config = dict(
    vocab_size=9090,
    hidden_act='swiglu',
    rope_theta=100000.0,
    qk_norm=True,
    init_std_qkv=0.0442,
    init_std_up=0.0442,
    learning_rate=0.0026,
    beta2=0.99,
    lr_head=0.00972,
    decay_shape='linear',
    batch_tokens=[16384, 32768, 49152],
    doc_mask=True,
    dataset='wikipedia_en',
)
Each number is 50 + 10 x the weight over its row's rms, rounded and kept within 0 to 99. Layers, rows and columns count from 0. The size before them is the row's rms in percent of the matrix's.

# up: layer 3 MLP up, 320x128, rms 0.0651, rows 143-149, columns 0-63
# down: layer 3 MLP down (transposed), 320x128, rms 0.0634, rows 143-149, columns 0-63
# gate: layer 3 MLP gate, 320x128, rms 0.0663, rows 144-150, columns 0-63
up143 100:53 37 64 44 38 53 50 49 48 30 55 59 51 56 38 44 52 46 65 37 47 48 47 58 41 54 39 53 42 47 45 47 39 39 62 60 63 53 40 33 35 52 70 60 35 38 44 59 52 49 58 40 53 47 38 64 34 55 39 49 40 55 47 43
down143 101:56 56 48 50 68 64 56 39 75 45 34 47 46 44 58 42 44 58 55 23 57 55 49 53 61 44 46 57 54 48 48 60 69 47 48 46 65 41 45 53 52 46 54 63 52 43 57 36 49 42 41 53 48 31 39 72 43 53 62 47 27 50 59 59
gate144 095:32 39 52 61 48 43 42 50 50 38 37 72 45 47 60 59 39 57 61 39 41 36 47 46 49 45 45 53 56 40 39 32 54 63 35 42 30 58 41 48 60 64 56 53 49 57 53 66 63 60 57 50 56 56 47 49 56 61 46 58 61 62 73 58
up144 092:44 47 54 57 71 57 60 52 46 65 45 24 31 56 49 41 58 46 34 42 55 52 44 51 58 51 45 49 41 46 75 56 43 28 63 53 46 47 56 51 54 44 54 60 44 58 54 37 49 33 58 68 53 34 51 53 36 36 44 44 47 57 49 44
down144 088:61 52 40 41 56 48 59 62 55 62 58 54 48 34 48 36 39 61 69 50 44 57 55 69 47 53 51 47 55 70 45 63 66 46 52 43 46 39 55 55 49 44 33 44 45 47 62 40 20 46 37 59 38 48 69 53 44 45 46 59 52 33 46 50
gate145 100:67 53 51 46 60 46 62 51 55 44 52 44 65 64 60 39 74 63 56 53 43 33 51 48 48 41 46 42 47 45 57 53 40 43 51 36 32 54 61 40 41 57 50 60 41 43 54 51 63 29 54 49 67 54 43 51 39 63 39 29 54 58 41 54
up145 098:55 30 68 58 50 48 53 48 45 36 59 60 71 65 45 50 57 46 44 61 30 55 43 54 55 59 62 54 58 43 49 44 21 45 45 69 33 46 45 41 47 68 66 38 58 59 39 57 55 53 44 51 52 56 61 50 40 63 69 41 42 35 53 41
down145 100:53 62 44 43 50 58 45 45 55 52 47 50 57 39 58 51 58 41 46 52 32 57 41 57 75 31 51 55 53 37 54 35 43 46 52 36 45 65 47 65 59 35 34 51 52 29 38 29 58 53 52 28 42 39 35 37 46 49 24 48 51 46 50 48
gate146 098:39 60 51 52 54 58 51 57 52 40 47 42 58 29 44 72 61 41 66 42 51 54 32 58 45 55 48 52 74 45 38 54 67 59 51 45 46 49 41 59 56 59 39 72 45 31 72 56 49 40 51 49 60 51 66 56 52 63 64 52 47 53 56 52
up146 094:65 35 42 69 52 50 55 52 47 66 51 50 56 58 47 42 33 50 39 61 38 58 56 59 41 57 53 53 38 63 55 35 45 68 56 48 54 52 38 42 41 39 56 48 48 49 39 32 60 52 39 36 42 43 32 48 53 47 49 58 65 32 46 46
down146 100:33 67 41 58 43 64 42 48 56 42 57 40 58 34 45 57 59 50 54 52 59 74 51 54 53 53 52 49 69 61 43 52 63 54 57 44 56 44 43 56 36 42 41 65 54 44 49 34 65 47 31 23 38 45 49 49 38 63 55 57 60 45 57 48
gate147 091:45 33 42 61 42 49 45 35 53 52 43 51 52 52 60 43 39 67 61 51 42 57 38 38 42 65 48 41 42 65 56 40 62 45 37 37 53 71 36 36 56 68 36 62 70 45 56 50 41 48 38 52 38 51 56 72 53 67 57 43 49 56 59 52
up147 100:59 58 69 38 63 53 68 59 55 51 48 40 55 40 59 56 60 35 41 55 63 51 58 46 52 50 67 30 70 47 50 44 66 44 54 62 47 41 61 72 45 38 66 46 43 49 46 37 38 39 67 44 49 49 46 57 63 54 51 55 69 33 55 37
down147 104:52 53 46 41 58 32 65 44 45 55 59 50 65 46 60 48 47 53 72 53 37 53 49 37 45 67 60 36 58 58 46 41 63 36 44 46 46 41 44 63 40 60 44 43 48 46 45 40 34 51 46 47 43 55 68 71 58 54 47 56 57 45 63 54
gate148 107:49 54 55 42 38 59 56 37 37 40 57 42 57 69 39 72 40 39 51 67 57 55 54 52 31 52 48 40 66 46 54 46 50 55 51 28 33 53 49 60 47 46 58 47 56 24 68 49 54 45 59 56 33 45 49 53 50 62 46 64 45 46 64 46
up148 102:30 58 36 52 52 57 52 52 52 41 43 39 47 56 53 50 60 53 47 35 71 57 49 32 46 55 44 30 53 40 49 52 57 68 40 45 52 49 34 47 44 29 56 37 50 53 44 49 56 35 58 47 53 57 43 44 38 54 38 64 66 48 59 49
down148 103:37 52 47 46 43 45 56 51 40 54 45 67 36 34 62 62 66 40 60 24 57 54 55 41 41 49 65 48 48 25 54 43 62 46 54 58 53 54 56 57 44 49 55 41 29 53 44 43 66 62 58 50 65 54 54 31 57 55 47 62 68 51 55 38
gate149 102:56 36 50 55 55 55 41 46 61 49 52 48 67 52 43 49 36 62 56 59 53 50 51 40 54 57 36 68 36 70 46 41 42 60 73 54 53 36 53 83 45 38 79 54 56 47 63 40 58 53 26 54 55 57 52 48 41 63 60 67 46 35 52 65
up149 095:53 50 49 48 63 52 56 49 66 54 40 57 51 51 42 36 35 62 59 41 56 42 44 53 40 72 43 50 58 49 47 38 46 38 71 44 44 40 44 55 49 37 59 53 59 56 50 41 50 34 66 34 50 59 37 60 57 60 51 59 46 54 60 50
down149 099:49 48 50 36 60 61 56 48 69 42 51 60 41 60 48 48 56 48 44 34 37 53 38 38 49 34 57 56 55 38 53 48 42 67 53 46 50 53 44 57 64 58 58 71 52 57 53 65 56 55 48 52 52 60 51 40 50 53 67 33 57 46 49 57
gate150 133:46 63 53 65 52 53 59 38 49 44 46 52 35 47 46 55 54 53 79 48 46 40 57 50 55 50 46 52 58 45 31 34 56 28 42 29 53 54 59 43 67 61 50 37 26 41 45 45 44 59 46 36 34 58 43 33 45 45 58 47 53 61 56 67